From a checkpoint of a small transformer trained on Wikipedia: 6098 steps.
Each number is 128 + 32 x the weight over its row's rms, rounded and kept within 0 to 255. Layers, rows and columns count from 0. The size above them is the row's rms in percent of the matrix's.

# layer 4 MLP up, 704x256, rms 0.0416, rows 686-703, columns 0-31
size [ 98 104  95 103  92  93  97  94  91  97  86 108 102 100  96  99  91 109]
[[179 115 165 119 107 160 107  96  92 119 135 124  85 124 125 120 105 121 171 103 106 130 195 113 129  96 155 116 177 107 141 139]
 [  9 176 117 150 115 156 136 182 161 121 121 119 142 125 121 139 195 128 152 112 152 144  89 107  86  78 122  66 106 132 143 179]
 [157 138 173  90 150 143 100  88 111 126 143 151  91 119 178 157 186 154 107 168 117 122 169 133 129 135 131 109 145 113  26 167]
 [ 81 149 132  99 143 174 120  93 115  73  81  84 122 138 189 126 148 122 120 178 178 162 168 174  92 125 168 169 131 146 120 111]
 [196 130 144 141 151 120 167 122 146  90 184 152  85 150 156 131 141  95  73 115 126 142  84  73 144 131 115 142 120 159 122 111]
 [149 182 124 138 162 170  69 120 177 107 140 138  85 128 178 137 149 124 113 129 152 108 187 111 156 139 111 138 100 107 137 144]
 [105  93 129  77 102  90 184 126 144 124 127  87  85 142 127 126 109 106  72 105 118 108 138 153 127 130 118 118 107  81 114 102]
 [152 140 133 211  58 174 105 194 141 120 151  87 131 128 167 105 115  84 116 121 108 145 101  69 120 163 156  78  90 162  93  43]
 [140 137 175 129 143 138  88 131 178  65 100  93 142 114 136 115 120  67 119 152 119 125 103  65 130  85 167 107 178 134 212 160]
 [140 104  82 167 104  78 161 104 142 141 165 125 174 181 130 126 147 139 107  95 102 120 101  77 161 145 149 154 203 161 101 118]
 [107 122 123 122 136 194 142 128 157  94  65  94 173 135 136  99 109 137 137 144 101 223 166  95 157 102  94  87 111 158 158 175]
 [ 88 150 181 167 125 121  84 156 110 121 128 147 192 101 150 126 152 156 109 121  91 136 109 108 107 142  99 114 111  99 139 158]
 [164  86  89 137 139  75  89 153 145 113  73 104 175 158 112 129 104 106 143 130 159 126 174 179 126 164 139 156 122 125 183 121]
 [107 116 124 144 129  82 126 126 159 179 159  77 160 159 186 150 150 116 161 121 125 163  75 103 115 126 157 113 115 114 191 147]
 [130  95 119 117 101 160  68  89 122 170  94  38  97 142 153 151 223 158 141  82 133 143 140  93 113 121 116 152 143 104 165 130]
 [ 92 132 128  79 123 160 106 146 130 141 168 100 149 123  75 137 122  85 109 183 109 155 207 155 150 119 158  88 200 162 183 143]
 [116  86 125 137  97  93 112 115  59 126 117 130 127 149 114 115 133 169 150 116 110 115 128  61 163 185 158 118 145  85 135  90]
 [144 126 176 121 149 146 120 139 193 136 144 106 120 129  76 154 167 162 136 143 162  75 147 175 171 124  88 164 175 153 169 142]]